{
  "n_layer": 9,
  "n_head": 2,
  "activation": "gelu",
  "norm_place": "pre",
  "attn_scale": 0.125,
  "optimizer": "soap_variant",
  "lr": 0.00429,
  "weight_decay": 0.12,
  "lr_head": 0.00696,
  "grad_clip": 0.5,
  "seq_len": 512,
  "doc_mask": true,
  "z_loss": 0.0001
}
Each number is 128 + 24 x the weight over its row's rms, rounded and kept within 0 to 255. Layers, rows and columns count from 0. Numbers have three digits each. The size before them is the row's rms in percent of the matrix's.

# down: layer 5 MLP down (transposed), 640x160, rms 0.15, rows 495-576, columns 80-159
# up: layer 5 MLP up, 640x160, rms 0.149, rows 496-576, columns 80-159
down495 107:144146124150120107175122159122160089175127146131132104138109130136155136144117134138148163129120123107105100100130119118148135131110119106199112113138159134182114132138125192112120147148139108158083104101092139122151108104150125141135127122
up496 097:100136139149128153138113142125132127165121096138109135159181134086132120101141106112140112106120108160153111052170150141120115157122128153133103133103132122136157157086116111120112104101145153139110134136149144106131122144140114146154133142
down496 109:165153112071123156142104109091098127100148123166114161115132155116101094114093142143130134106136162133122125102107128119155152105140129088121127121150103150111117123120130109108131090167124119139175127139126118113113082090153130112107102115
up497 099:158118132136160108149118143146130168132119105151097158122102160121157120141098120120135122135111152114129123138121146132179192125103140125165103088152101115132109131128120126122137156106138128138114094172099140111122150103108122145156137145
down497 092:089093079131163169139149082111151158129116148127130145117110107130125074124135131143092110107115157111144099120127133130135127138124158105109122096151135143142115173132138125117084157153151102130125147150120166116141127079136095073134093153
up498 101:136131108130151146094115126131143103154115081102134141092154120126116137159071148117144083107109152110133131102085144120159098137091131146138130114146103148116080111118152133145107132113180099142096126135112152134114104087112106166171126107
down498 098:119108112138093128118105152109140134155100128121123155144156179125147147123152146121126145108079127118141110162119099105122052147130125132108119115110155134104144115115101142154172144146083111160165115180095140154136114131160122093097073126
up499 109:112140149133129136121157112143146136160127105096165117149084148145105101160138140123145102156107096136084131118161123120073144132135083135119121080150176182095118147140095067152138107124154103146140099160184174126133142082095117117135119120
down499 115:120138153135126142158134146118142166158161134143154118136202122102173162125111149113109122129138107155095127131145152163099106150106141131145120096124122167137127135114147153114107080118166127150153070124143111125147136135128142155182073102
up500 104:126143150086141097133124111174125124148121134085115156124166107121114127110131119108096146153135136138081096135134141135152143164201086133124092176121137097171118143101128118172146181118160140164139124097100149120153082112121109102134118181
down500 103:133112128113156131103118151135162060111159122126116114131144143151110138116097151115151118092148155127153085156095093129135132118154170113108142098128139104048137133089117146141125121128109102144140114132145135136101171149157077121105135107
up501 103:117149136140132148135106107147160111162122132127115071103133117119160158111131119090119143133189202095119126099150081118095095117146164156109178108113127115131135121086112145118145108159130146144119163099143163128152122115111092146130105136
down501 101:169128145131126136118129137129115116113135128164129107112138079136121129158131140126121157125139146118088101146161166152153134161161145158136149116146137141159138133135134136095078155116086136102144144091115100128116102162120124155127206119
up502 105:106154173149147122135092102146128156109129121130167118113105142123118094103092150136118134118101095105150142104106173148178098146078108133077118140133118121127134080137134094128124099148117113129096102142139128168154099112075099141170147129
down502 094:143129117122143163088173130106127101060151080098148138129138117132136096157107153124108103114106150155140130159141097122121143122136153141161130079126145110131122129120127107130170154094154151149155153131112147114095129129145111113097124168
up503 107:108129103185115140075134070201109154135100081115137131126097121140130126115166122113169116128127183130097120144135138122130133173129117135083096123101112155129127144135107100131139137135157101187138135126158161116135101179095137129108151103
down503 103:119131117148135155104136134121091188097153148088113153124134100130112128104175135113116119094119167134118141133080142087112111136110159139126144124111111130080132158091083099133120165142131151178146121114128174146162094135118152093121107101
up504 093:161132112170108108095144113107088143149136120137188129146113117100131137152125077112105130135135141148134104156153158147123139153123117122110101101102127162118112137129116110145126101156089155119135135106161133142131123091109157143123080160
down504 098:093127123128130122161150097138126117134095153101135114148123187134111134141119136096150131141105173124091141120169142153147142145145077100121158131114153146146141111137146152163102078148126148135154147110147136135121136164097120111140136119
up505 112:106122120145141111143091130130108112155133151145148146129114121133139167121141130076118088146151095215122116119115124163136134119140115150127108118096113097105100151158145122072093130127157148125132118117171141115154090113082119163148116182
down505 109:105154110143109076142165135144122129159152099138084183113129095116122078122116094137122099118116140150112106113090131172150152139127128134138162091102106086110109095139143177111136124145105155147147124119141144107130104104159110145106161169
up506 128:146124142106126138067121128109133111109142133131153098112139121139110106142072127101099118104121125097099091138080102132103127112132085144074109118102131103127105099104057107082130116153098101052118137105123109105115133135111113137102098113
down506 073:139138122100113090177118119142067141164102133118112150128119100082134117113140156099122096142107106109100145101199138126152110146082146111165184153119085134141104145140186145133099108129151165149112107141099148131091096145175117117122129075
up507 107:118127109131101109135109126117148176111121133134128138120093148122136074159138158140136136130141159126093097091105094110124139139143087095122137146162091110114142122099084131140116160160134089071100093091122102114124158113141170134131164110
down507 108:130151119126122150110130089141136130131068141163100141113125175174116133145109114085123099120096097157146122124130128136196159107144137149120163140124147123137127118096113129139146138121129145112148125076075137143103104101140118141147152158
up508 098:139147127134140120102108135129146127168127099139167173119141156130121113084124130103117146127128173141127161145162081168130100122112148157140146105098109151096079089163150156098166163135101114151128152132151081102139086123107120130120153137
down508 102:131142104122095147157113104099131119138135139179129100146144149094130202164098119116110134139091109125081134129137152094136133140106149103144087109111184091134160171085093095166109139121164167146125149136084119160131124102139111103088090122
up509 108:097137135143095099119134144068132169120146127149121133079120103135139137146137114135156156098138139128171109107112128155152133122132144147128149141140126108122129105114119168132138156130110115153102130085101096119119098121197140134128139088
down509 108:142117168118138139098173120134153166169147105112155142126163159104101135086133098139164139113114155116067127108144111121194160137131108125132132133131082120139144167126143140143105083112130125117156125122073141140160123120098088113112116141
up510 103:072095107082116122110069143100115147136137166163132125180135111114125150117115140131167136174115162118140104113114104106120147112069130112114116149161161117140115162125148117149147153133124119108129104131124072132119139154128111113102154161
down510 104:131114154136122068109116103157111162127138119088185134119101110151147155124137111132168124130146110126086091129146137124113126143156154119142140147141121182164124140106120159098063103136167154116139130104164145121125173086144150131130175169
up511 116:145139130101100114140139148153108128101118104159156113161157186086141082123075142096097105127126150141178128139093132138124116132136175156108137077112141103110159089123100143126121132135112104113153121175156138100105168122142134103187141101
down511 116:167126126106110152117145150128110096090169163126113160144138123172141189121107135126118178135129129127115175119127126113186129113126134188090158158120101113176131153124124119115129108140166098120125097136134093145113091154138107105135178119
up512 095:124108081105125115121147097147117133139167123089086168121118113146090175135152131149116128125126135096173142130114157166079093139117138156122168156125119096148136099143133111133170120133145138119202129153138122108132100092136125110165137143
down512 088:136136148141113105130132153094088113122146135144108092104134129134090090108130132068107122121160135132152117118116115077154111109156134148123111131102113138126107122158122127123111146119094124137085109108119091149120148137107165114084171111
up513 101:151151136129171159106140162177083130195139147096103105084134080142122097168160146155094163139091132111097138126146100122100153098124112118102145133128129129090128135134089110090106134188122114092121141127136078120137107136133126122138118137
down513 105:126114150117167157167099148158105136142174120136170118101132110167154133107146165116090153126134119112081099128167077125108186096136112166117151126131097173105133135145083114088151123131160153142105142139141111138150097123154056119141157146
up514 096:127171125144122102131107147126134139116121106161134141111116137185127121124081150133136175145095116067083130131105079156102107114180109112095075136143120125150124149150150127137129129142131145118136135143146082168084094100123122139123124143
down514 088:151118127146113129125093132132166118153114146127132112116159157121150138128155096128132111089122140187140123125113121116140121086093137171158129145138118142091098126137141125129165130163142151127137091105165140113171183108139126139150109135
up515 092:126110127153129074160125114108126117148147107148091081108117136152080131152102151113163110135140139102108164129144135108124115125143144118143117162147141104114144160096087097125138129150129108123138161157133123069120115127120053152118133151
down515 092:112158172151152168159144151113153156143137105105157095157127139122130084131141092079127099190110149120144105162152093147136145105168125177113125135128126156133146164112135118136161131090122130148143111119147140170125121132198162158138124124
up516 113:152159114087128127116122110131094129123105143093146169113111136125092142129092084110134132088090100141158126131153132108168146116114128105089096114085130099107108146109147114167138150123121122116113127175128098135165177085103124163139156074
down516 086:082172139107132090150132144110137133132174124136104093091095137171147103121166162154113119143186146124147120097098120116103112105102101139116127169145093146100150107119131111129122176113096131148147116068103151137131110136116122123110117164
up517 108:087127145171114167090130145138141145136138126167119157131139112090132124130123098141141168108087163099099152111100142173155101123112137098147119128077122153106102147144127123130116127105133133100137111093157103127147127150144142133121107128
down517 103:108108188162123141139116147125129149117100114112161105143057163145147143156155160144136140119125148106106114157129098146124109153126146151134097114144095135097149103156136123121154130129132109119111160133117109141109125156102125115098144149
up518 098:101151128139111130114173121097123098114136116152156145124103136104133135135072133111125137106146106117115127105085111109136149084118151188146135136139152127133120100130153109103103151089105128145124117135173106070173109151106052142125122142
down518 092:134089111159122109086126081140145117099147145136118123134104149114115108087126121138171112125157138136145129109149107151124134141098117133162063103115138164129103168166094127125116147175129127082102183098139132141054153100155140101133140124
up519 091:146168139132133110124124142159155174117174135139125141137141161089120098083110124102086138098129167121098140131117085141142115085159124133114105104089126110128130074109131135119121103105161134128128132136137145118168141151173105102150141107
down519 089:122135136097096143089129116118124084110085108125149105141174080136141150184124120084146158139133080110149141080123129129111118121102112151121154156146108144135117141157122130130113109168121160124129096108177133089127085113111150113132158150
up520 098:141098122105127126135154107170177146135095137155107109133109111107131099098149183116107119097120155111111145151138136155131132083124115089106135163107070101156094125153115131123124153107086155080145122158121140150142118124132111194162132128
down520 094:130132148140105136118119098123118150139165134109177119159127127117144133131179116194124156153154097089139134131164121117086133150135113110133103096117116152175098131107110147125133123153136125116154125117156142141115126157143122069132162157
up521 089:151127132119135121122124098118077141122140106125141120128116109116129084137150122142110127128156145116134152091107100140083095154149069134124117116133129124088111158108147115135126104121157127123192165137159154175103148137094075143131132123
down521 087:145093088132135148094159104165107136175110118118109157119113157125158123126138124157091132130091119148106113116122156145156137142093142091116139110126114128085106121140089134138135161135131171153129129129114109131187162134134115130118084119
up522 095:117091170126153102161125077136137110166116133126152133119098104104077118088148140101148110103093126114152190097169153107095150110116109157098111096130110131102143141129107138085112131120143147154157110133084107185173134151131124136128111087
down522 093:125175119162116094122143091154116130131111115153123162158166134147147117121129127150133118087124132151130095145126145143151138115136100158123152167129139115111134080135129072142091136115112127089117148107153084059136164134128124140152119135
up523 093:139112137110099100161171114135161157110142108086139112133162128084114163108149146138148089099127127134131122102150116144153128145152156114121127172148152116138094150187175126107121092125148120130120134117161133088095147121135120139126112139
down523 097:116108129146126094154148114108132103137170135112076102125109132111143148155130136085130163147105117131135162127120161158138123156135138110151104154101182164142126126106146121119092127153088139129105150137113121147151160135119154102171126165
up524 093:122093128150131135150114097172126147123102148144134139145113116110144085077148142139168146123123134135121146125127130120104097135136129123147140106153126158095128135089140157111136105124151144109128091116113082098118101148142089157131114157
down524 094:112117131135127146090079089073111136119190147142145090149145158165148132086115146132116130109124171149171122095121130134151098122101140079136137161149135159146170142111116152136157127148135094131135144119130174135098158108124140125133074151
up525 110:067089146138087140108101123122155137082120173157126092101178105127088190128135124129167100143106153155134121133131141168117125174101133103114154125120097127125149167142117138133138130106154121125112144107152110109148108156113128115127122118
down525 107:155118151121144100130125136147104121150165135142107129145156111170135110081160142099140172129144122145117087132136131167115079161128151173126155139100139117155096070109127115116106118145160131120118080091170077128148123097103105131131133115
up526 095:110171137131159099158118105115138138170112141127153157165147126132129123159143120164169159113125148125106126150152123114165167149174157127110131105099137124079116091137106135155110166113129162150101133125104105143080124169188087157144127123
down526 093:141107115154133102148092113146106107105152078094119143147132100095143112100152099112107116141100105109130116173114173115125151113112143112135135133148133143138116142162111154108140183121079104136154152088102141105195151114079109100127115082
up527 107:111131137131115086092086129145112103115136130172145141102117125095158106128126101100110131085118122091133125138108152138102142138129138128187122102168119129141132091173088122150167107134138164149147085145108118137141072132096140147110092104
down527 104:103093186113122088117125122132140120071104113089135124095149180092144146134144133131111157143147136099109120143129107132118119135100090137116139118130132116118139117122151142113130135132104113125088111149107136118165115147070115152106169109
up528 090:112150142146099142133101136133178126129144114139100135087138139132130128153096122083113160163148141193109145096120122151125144145128161112103130079128132070124110142133136113134072153165127144067153118163138096149122133118116134138153124108
down528 095:114099136160145188120119131115150148115136130143111132106135181143147147127130151103128120138122147128116133140125122099097098134139101149145079087128149123106167106133152137131142140076109126139101098125106119136120125097073090149096153125
up529 099:119147147140147118130170133145171135118144158121154151127132114196112149123092137068151134151131117097113158163091117080121143124128112088133130125139100129160103090118131128105176144154152127115125114117123142184122109102154152175106107126
down529 107:142067140116132130116132176133125113145145149160100102104140112160143131122149148108074114136109155134120104144141118129117122144111133117144121097055151117112179091109136118136153133097099121125139154165101102133119115158125119120124137109
up530 097:138193081130174126149097135139137163148172125159139155109166130138109113128162151127089112091168103131114083136134173105150150108122069114142116125094125106126150122142128110107138100140117142115139132128156137122133123156118115111124138100
down530 102:089116152144124108149120112104119149149065163126124128141121120044138110115137117147145094104080156152121166118133143147164146109156123113167153123145132166135129140089098143116145116105155146132123118113130144108110121141109130197126093162
up531 095:134136088114081103104106113105118133148112153153131126150095137123153114105141108123074130114137102132130111126137143113095097110124130089067112112115149113158142149145121086151180113096142106125132067073130113136141131123144086126120137101
down531 088:139142116146146178132131124149108086109115110157108111197128133143119139147120119117157122155157170113110116088092134121164126086113140129166146128106081111062088086102112137138124118135120136143156141126148172159124163144137143122138129126
up532 102:131116147075174158158149155104071110135159131145097122097089116068079139092115107096110068157110108117101072170142108139105156126119110139113115116105146064130059101125145152116149118139117086119135137126119169117115105104182133101167169123
down532 104:105081132111127132114146173135089104108137138123111130170107126153089139135124097157098100081148150155098113128112184123086178092124140129129109142156109129123136098114150125141096153176126142143125155107126145133087123155115185138148155120
up533 102:166146140105150147127123117141161132136143119124121125122108097134090147162134137155112156158132121077106099148120100128128140122119102122141125153080093071107164121096128123148132133153193108132125144124131128105137130110106156113130072131
down533 093:084096152161125141154161146137153106118108181128140158137128123123128141120156125104157150119088089134105142142103122138081147100128201126111089127103110124096176121121115130130135130131106182136175143126135123180094133160132071105096146117
up534 100:094083113093127110139149136088148120112152138079106112098137129160132135148165155084118133134150135107131107101121079122108084125149114119084111092179135154102098148144115153140129118157133095123131126155113131146097098101154171177108122160
down534 101:152165123126079118103127134121087122076155155172115150132133098136136112143117117133122098135135122105139089103131135131119144097133121092138120112115144103132129137140109085131100144178124110120143111170107094105086137134097115121106128169
up535 103:107123118125126119126091174126146163125100117152179128090121123107145138138114160092145129129167106088094085112089100125116099131097150144123137087134120137145109094115130119138129128108170171124116106129137149169139106147126068168124085151
down535 095:158116109106107131063156158131149112147106146099147119127130134111116096140126133138132145097164163179131139158146136138080161103146119141109090153102133104134159111102110135171067120098149108100108100108150107126198120089147143155119148142
up536 105:097112101128107154126105096155148086131083128118155098154108109114132105130122151144139133168120107140151157167101171121155126106074138123126145153124128120125126074129090122134132117122170111125152131129128126119164052127098128131111107125
down536 095:160151166149160141111180124147135076131184132153153113132145154145121143122093135120122100126104139129133123113140128120157140123112127104089135112131174156094124125134095124118088150120058042140130125115147148127129149154140111098087157121
up537 099:120125117134121103133115141111103169127086107112129154144081123139112115134152148100140140150118096114106135141102119124199087123101096151082150131157096148133123166108141161125104165137145136102118122104144146167151149151122133157103127138
down537 106:179128123096108124108092102121117104087167124135172175116093130160131126121098144191134114106127131110126123131121187116115133119121162133124157111119126143140116113142105101150141159138126125188131089173136162157079138107080152114145137115
up538 094:128097084127154147126146111100093116131123109189130106132129138118115166115112144118116156097161125130164101135128166201089111132154109154118167120128126097129145115135108092106107103157154119102129071140181150121105109124134125090096141122
down538 100:123140099090146105156115083113139136075094160115104074074143141137124107110098160119124158115134116120104127179116104117158075123114106107115119147107131094118136118160133129126166107112150118146136059118160103081116110103115125141112147150
up539 103:066134114167138109094126106123117124143081108140130119151117138153163149144114116123136117122156143108130143131056113101099146151119079153150117153129120133146135163113155148123125141136132116118124119145098138102139166127130146134122147108
down539 109:167119142122158146168209142115118143129129093155147165155089127179165112135160186105039121130133151125123114132165138138112114139109124144124121161144128140141165117105102136132089150118096116152130142172149142115156155116092097113118103127
up540 099:181147115088135122116126090116123116131174172144130131124112104138103123098179102094179121136126124132090113131117113140171102090165144156140162145113113089100146105109110155141135143133109127122124115175082140109196092116115101148160122111
down540 095:133153154144144148126115096104126155087134180137076117137125128167152129111108091152094105177117152143130128119129156159113120124095074139142088128146134161127126144105127133159100121160122121131095096103147119094082138117174121141123140156
up541 104:099108125134127119139101106137145141086146127127121080090133132134150101112157124165172138175159141111127099175119117119120138119118166140141122134126128107153077154149144153166147105127121113095121113178130136128098125101120147137130122117
down541 111:173157135135136097159153108154112105096101174120105156175153193121115132150069098106115138100086137138139147147131169081136142121084100162183097118127153102110136101133148129104169135137126146130134182137164128138081162145149107143142131112
up542 098:115134173153119111113145101133152132114099152105167117150132127134143120115151161148130065126099120105152145126115154155081130143140106156137190106186153110167155156096086107136117095142152109116141098161097111146143148147111079154119120137
down542 090:122132088129139124155105203115134136158131121147130149169134103126140124122153087104145138129098124141118103101142112099124115107132165115132113121078081170109120100160126122116119069137139115093117121107100132184124156116146155130109171166
up543 104:117149192113145119130124124161182124125121154160098125127155113099103133129151131108147114077100078118140177124150127164138134096133113166156082140134180124112136132147083114124116141149166137103143106149120139152121128133106132155163105099
down543 099:126105094115093129099161181099105146089133114127119124166117122149174148119123104160092143120176173139133114131127131086091121136130119123136101107148103103135135155085143133146100114117100108172124146122119123119153141139167160118121152126
up544 103:118126159100149129181141108067148173162095135197098105128092149107079144155111142136140134137121099135138162136116109164135153115140113137107139137113149145113110081131148127122160110106171151134131130109130147153151140126139139151127130063
down544 103:131110113159116113125132129117106075127153130111093136148161137178153144127096135107125177125133090160124144145164102133120110097147085158101139102163108162132125159127081116115115114108089090113111101122164131130156137115136128135126130120
up545 098:163100134109099139140100144129103149114134129110139107110119096089124084115149152144111092160151160158139136140117145139125111132154099101156110125140106149120134187090100088102107066098111142102135111107149134138115150151134116132152173105
down545 096:158115123086172116087178104124150105110133132191116149137113140121143105125103074104160122099139138149129069116151132127142136130149144146141118146150169163101101084177093154131160134149107141125124127081138104124130114090129140164153144113
up546 101:125122113122134103132136111124071158157115146083111123143102127078117118112075137109120119158161108110165144141146124077119091083145128097137153117103140149124080111122119173098069139103080134115102121115128080110176073096115141098156123129
down546 101:143144123169106124108082099087080106139128149087150075157137131176131114101086095158147173134130139156113142126120148090099115100143151143137156122078107139132155136108131125144125169111111162140106076094157117078117130094141131122133132102
up547 105:119153117151134119143117139095137140159117145181154102116138114146143054151147134146124113147137105168147148161149111089099140137145151123128137119127142122131122140118071166172189124125122126131135120101117151103139126178148147109167126104
down547 096:109123121093162146093141177109159138153129107092122131097126127117119121151131103135098119141165171126151132106152185111189128146144145140135161165138169141130121147101148112130118126163100143127117151162098083157107134117146149103109068157
up548 101:147080091119142099141142128160156143151137095102151137131086113119125113160109119136127133115119126111127106125143106134133125135134079115147063151070108101123114141143120088133166110132160118122158130145197134087153107105119137131131124104
down548 098:121100163146141152093140149166116140111167107110161116115150097150130106136139149184154142185118164132118134131144126129169060116164105122108114159114172135148087121134113125122103157123128098152173128109158125117093131104147120087146120129
up549 102:156155147145159144147040153126127099100079125078132117130135178152160121140106137133120161146133097136114171164165114117125180167139108126137111121129190109170127142081096122128133070122139087128127134115104141115162108132106169164160091109
down549 104:168153118094119094138175121154144109116122158148125104161106108105118127124120141151129134122109172078116117089093175108162108075113178119108119101158142119143121118125158156128123137163123153107147139146146103159078101106122102102105145084
up550 106:112131123103114113136139148100104113123151148049117108145144142113135155131145098140198114098138136125168121092109120111100116110133105068161138127134127108126109126120130159094128141138152074095116155128123140130106138177145171146136115116
down550 103:123122082182124070173149133131108109125119146168071122113128138151166112125134126124154069136143164106135121116149140115186121111120147108083150122140173103111118142110144130149168113103143124141149091115105141128137085139111110105150117102
up551 095:107145141131139172136141130104152139134124079145076148123129099087156126093131149131150121126112152127138165143117159141153177142134087134130133146125124134130135129142119148136148121100198134104111122086119102119135135078112193145096130135
down551 090:174119143153146140158145150117144174127160118119116134113118132121120101113171103122087092131147116147100114134134098130100123106117177103131122162077124155109143155106131125079168143156139143147115129119150175134157128115143126119159118148
up552 094:135134139116154142142089127104168099108129170124150148152104112123130111102155152104132131105135143119137111130157088184103080144101134083129111136132113126129117176101087154093104132085113121145148171154126132140081109126155132149142113091
down552 092:159139103095133087136126113130122129149120122176140149073136138158086112140113123135167122119108112135101063155169144130124109151134162137099136148136115113130142129122082131140155114110097121089164137121122118102136158127159128102107145138
up553 097:147151158120140131082127099120109117082103164151184110115132121100119125095118137129098093145110123133105140144100124132136142125146130113119125108156118138143130130141138192106075135091134127137134156156147148082151155108131134134135115125
down553 104:099147113137130147157106114120129150126120164140117138126140114138131099129137135129070141133104105156125124149105118118123152158129139152142158154191103101156174098164135092119133162122127108085166127125137142091115103104159112113108127116
up554 109:113100152108099130139116114127115162135141086103154131139112096083179090123124153138117137137117145090116106146120099117143112091100134122101144144090143128088118156106148120117114111139115096096113116108089106109111104116103121188101157117
down554 108:111143158112141157116147140130161132147123111112135153103166165134116125127082129071154120119143146113091134140106133097121099107123131141089138090136136084133054109141131125120135131110089084076153160116179128176166170144137143156157114116
up555 099:109162084188140078110175143111115113106138116146114109128112115071146137100119130148117105140179095102106134141097079137144120113166085119166169146117155139116126167152114101111149148116134115141112152139132112148119140106130138109142127104
down555 103:133115140094152132158125126134144135126172124191115130120122137139155100107131113134153135085110144116138131153124081129134173127137165141130158137143132127108090104155110119150131150112132174138131116107139134158120139153141128112124208192
up556 101:130121148124100120140168132121124159062118123110105141123099165139091125079134187184130158141129130128119144109098114108129114113118142131115128149101151107156124102092154114177174149120122111134121094129107117161144127141129147108116095136
down556 096:079133172139145149130098101129073122162132119126166108106146127094161087148096091096101122135105106126107137161116086127144166136137144166153120171150138125125112110135146157155099151131156124142112116112087132097094125162155115138138138145
up557 102:084103139143153172118137129119127123134138119153135118167125136116116145135121123086090125107145127076139100104138035137114125107140155124139090101115122111146086085124090126108093091146097131135070132097154156142138126143164172112155081085
down557 095:126061163136088122140111157110165113117145143139115149154138121144070156150084119119132147143154132119125154129132114115134137125122117182134103122154131163144125117099100165147138120129147112110135137084159160116113146117142130145123088103
up558 103:140129126114155129109097119136126131101109105120127152090099125084099138151157143091166149137144125140118099125136119113123097137138098154102141099135145105079100116078121163103154082138142115132126132152115128139107142166157106097178153121
down558 113:127145106107151150115159095133142134089137091083151180130092117085136103127163164127146159121136122154100108146169091130136155149071150178128118126089123120110155074155085141136130114131096143150139139170153133100172102150119106127127088168
up559 100:115154139090117139111127126099113130110159139133115148135113103115107156107073138131138048132099131117167148164170141120132122139115126125150124132124144124109110147155126107151125139142068143130161090165148129122143141121127146105086110107
down559 102:103133154163150150131124153112158077154131115097088086136143160125159148131146161117120130136101119133135144160130148098153134130125120154132128130118181159119124155113154156105125176133127100125134078179103124105156152106144111125130123122
up560 095:121100132102110107116106144116160122127124113101118176148124149117148144109078133073132106163083148121176137150107099150121127140072104174140162136145121146127109132120155100135129118086136106098107125121142122134115123126171147117143121134
down560 091:178154141167127103178130143134111138131117141135130085128129137153123135144160163123141142144124088125128135151093154135154134164144137171159097116112164106127130143121121144091161185141152150155107128141109127113132074115097105118110137089
up561 106:151114127122169133097125145123104154164140123106110133171098137119136124101126121129174143061154111096120135149122138141185145100133124126111119140147181157151123154140129120152089131129111123099148116100131132140114152130140128157115162124
down561 116:075155128183097140094139151109105122068129131114113110102149158178112176154106150139108102168151159100092112106110123143107148163150090126141156130098124130142107140097120111112131144085086149124133138101122119091131139104158142161153126125
up562 101:121143154120132098127128132126099117143131100123123132100156146123152121131092161101129131163160146104138137130087199142163120152066135154119106142129138120136087123156113175159123140128145133161121146129130144143137123140112143142103143144
down562 098:155163128133088154143109123129126144117126111131142134110095137091091122125125098081138133106108146123107103154143060120117135162154154105129110108131152085086166156126097117123147134119113161118170134117123144116095127143127103126155178107
up563 093:109095071142141140116134139126156143075118141141155111143170099118179110111098107144115065125125132123124138147140137101154111144099135128133083087124131098090103102127168143122143125131146126083166116105125093142110125164152130169141123120
down563 090:140121088141096117156116112095106112111183130145094122137096128122164125103154148102143161127186109117128112100141132133125159109132083101114174154172153133107139067113095096114139122186105146120131128147144122150126135114121148117115149134
up564 105:140125174100149106127142069116151109174104177138079125124113139107124160102094150152156117142164127109112143147105141150145135123120139141134124106132112078110133115119107114118080119123155135105133150122113108124152146128129150125145146139
down564 089:116164110160127162120109146106116160059144082164135124129101089128121153149147157104157142111083105150151148102081138109132095163131115075137133157078116137109133128139119152146180152130114112113132095107091117097105145136142109137145104115
up565 098:136146106144091145102087136090127112075106140110127120155150130113073096134085155157165091171138119108127146105137155125163129172133120123158085139082087122140122124141137203127104153135086133107139123146137101125149099105113123112133147122
down565 104:101124133125126140133189146113116129113093120111111159150121167127198100127163100142133138082111092124136112144125119152073083158112165110162129105136130099160141135151099130135125148139166173137116124130096125127145145149137103141117101139
up566 097:133115125126111121148131136151118140130119162136094123160094082133102147158183132146100106169130169107078168157144173166167091160109082128150116119099128175099118145166149127167101080133115133120115093151116117138116136108156163146116100160
down566 099:134115110120107087106129132139108141132108136148148163164087191170136129163133111158163166110171120112099122121127134153156125122081164089108168127115132117126117169139120138164146133090146126144120130121122110128086179110093139125093156172
up567 108:183144138110141111149137121125180084120098168077155109160126120084127124142070154136159090099130133166145147080128139175141110149146116163151139158155151119155127149186096114112063120150134145089140113173124126132150140097111138146134113113
down567 098:127140144121147151141145138126082156125125150134143132138147130146127133141152108105095100109138135143146102154062158105115117112129110124104097101157084125091097147089130119154155138071123159196145134048131104115142139141160124115078130149
up568 101:121097162142145148111099108109123144144097139125124146137124124147101109128146109053120116108115113160127113151145118143128128131116101122131103147131167151135129066086104142133116108118117097092045117132129130100082141134104130074117153138
down568 100:104136112107173129128160109104173140123134098141131154149100149095137117136117124136100153114129122109136092119099094133098131149125097112103137108123095157123138148155102158150103149184122136124115121111173146139122182159120124118137137163
up569 097:135135100114140139112131167099126140114102145166107134175173120147129138091132112092094184159101112123151102125117124134161112090101107125089084112149114139101107099179101102127148173114138101082104144134114132128128136123127119127116134115
down569 099:129126184147123132159136148116122095213116158095140156072157146129100110140145118128155108141167131151136160152109135106135115115110108128137140125098103159090135140091128162129119122120137133112153101142134087152116125147132104123082154116
up570 099:089133123140094103122088126100117157136113138106127150090126132104120098105128142167105126145119121144107146115124128132125126131101122141150088130090157139107121144157085145133132086133138131121139100126087095096171149094125135130132142168
down570 115:112121098180150126112126139147176117124131131091118117132115177139096112142126148179146116191141138105109179121147159153155157106116139154113111131112126119113152101113098082101134141103136157123161123126175130079164088082146189120139110140
up571 097:160130104144085154153129105155097130126155092118133100141163120114130137105124136108135147128100150137118134115107121112108115126107084079132127105160149157097110101132056196173121132139166138155136148076129091150160119104121144100107165127
down571 103:118127101144139126147107140099122151122167119125135065101094121105169143126150125124129109127132143110084091095123141140115133090108144144090116122118101148134101132106116161144110068177105150089134115157149157108150119102136119104103105110
up572 104:135120154135113121139152119096129114119139144126145115112128068116165033162151116162121185156143200113139138103144112125144142172104165122142134141149133104131147113142158150133090158103166128121101149137127151129132146129118098149147122130
down572 109:125116159108112141091096098107113134080159145137149113134147129144127132176156062120119159125114143125107122144122094124131170102165122088113134117136157146125154104071138144154131140066126096133128132136120161123104124121100100124141142157
up573 103:123137174125148125163141144146140155130138094124142105116086103137121141149168092102142142108112130169166110097126137141104162139148140113094111125121124152127130148089125093166091136114105080089112157076130109152109104136152097127145141103
down573 101:106131131124128096118079118122148173090093108116126129143090118121102155102122129115126136151141128103073122118101123110124128143108160099135110165124102141109140145129109142110165181148107142134146074089123121137131126146110094122134148089
up574 106:092118150142137143114107128152156089153133138086118130100126129202119135114126115127094137121143128082149091132112102130163123139104147124113133125126083115129098168152132126090141120121112085097150169109118142116134093121164124099157139149
down574 103:149102133129083161147084128148134123129164118112115152133091110126060120102158160133126112138153131161083169152144152146119100155078122121127151117108123142119101092117111104128133130113140127162164130128105098108128110125161169148127081099
up575 099:079139128132171119115151106137118142133133147147135117104139165101131164092102143140125104101125097150101117157134184128130107112102143113160124124131084144140116150156149098152127116119143108095135125124131152161134094151119104078123132151
down575 103:123165093164095147119109144126124093110134127163105121158151104127156139148104103160125061114152154121166131103164153142123120126105131141075148121140147111093140131083166144102110145107149159093130117159126110139133143140163118097132088127
up576 117:105126105124148102133138138122167101123071148138100133130147121158151112112154094125169173124122148130115139175137070169112132126144075105137120127101096104171130132125092146097115145149166157123199166098137123158117093124147140109119163114
down576 114:118159094147168139142119157116097175114091167104120137120135131095167095126153141119163132103135119138183131160143111090110125118137101108158170070113137116121126164123092167098105138156138160133140159074133121082109143149109142119118165098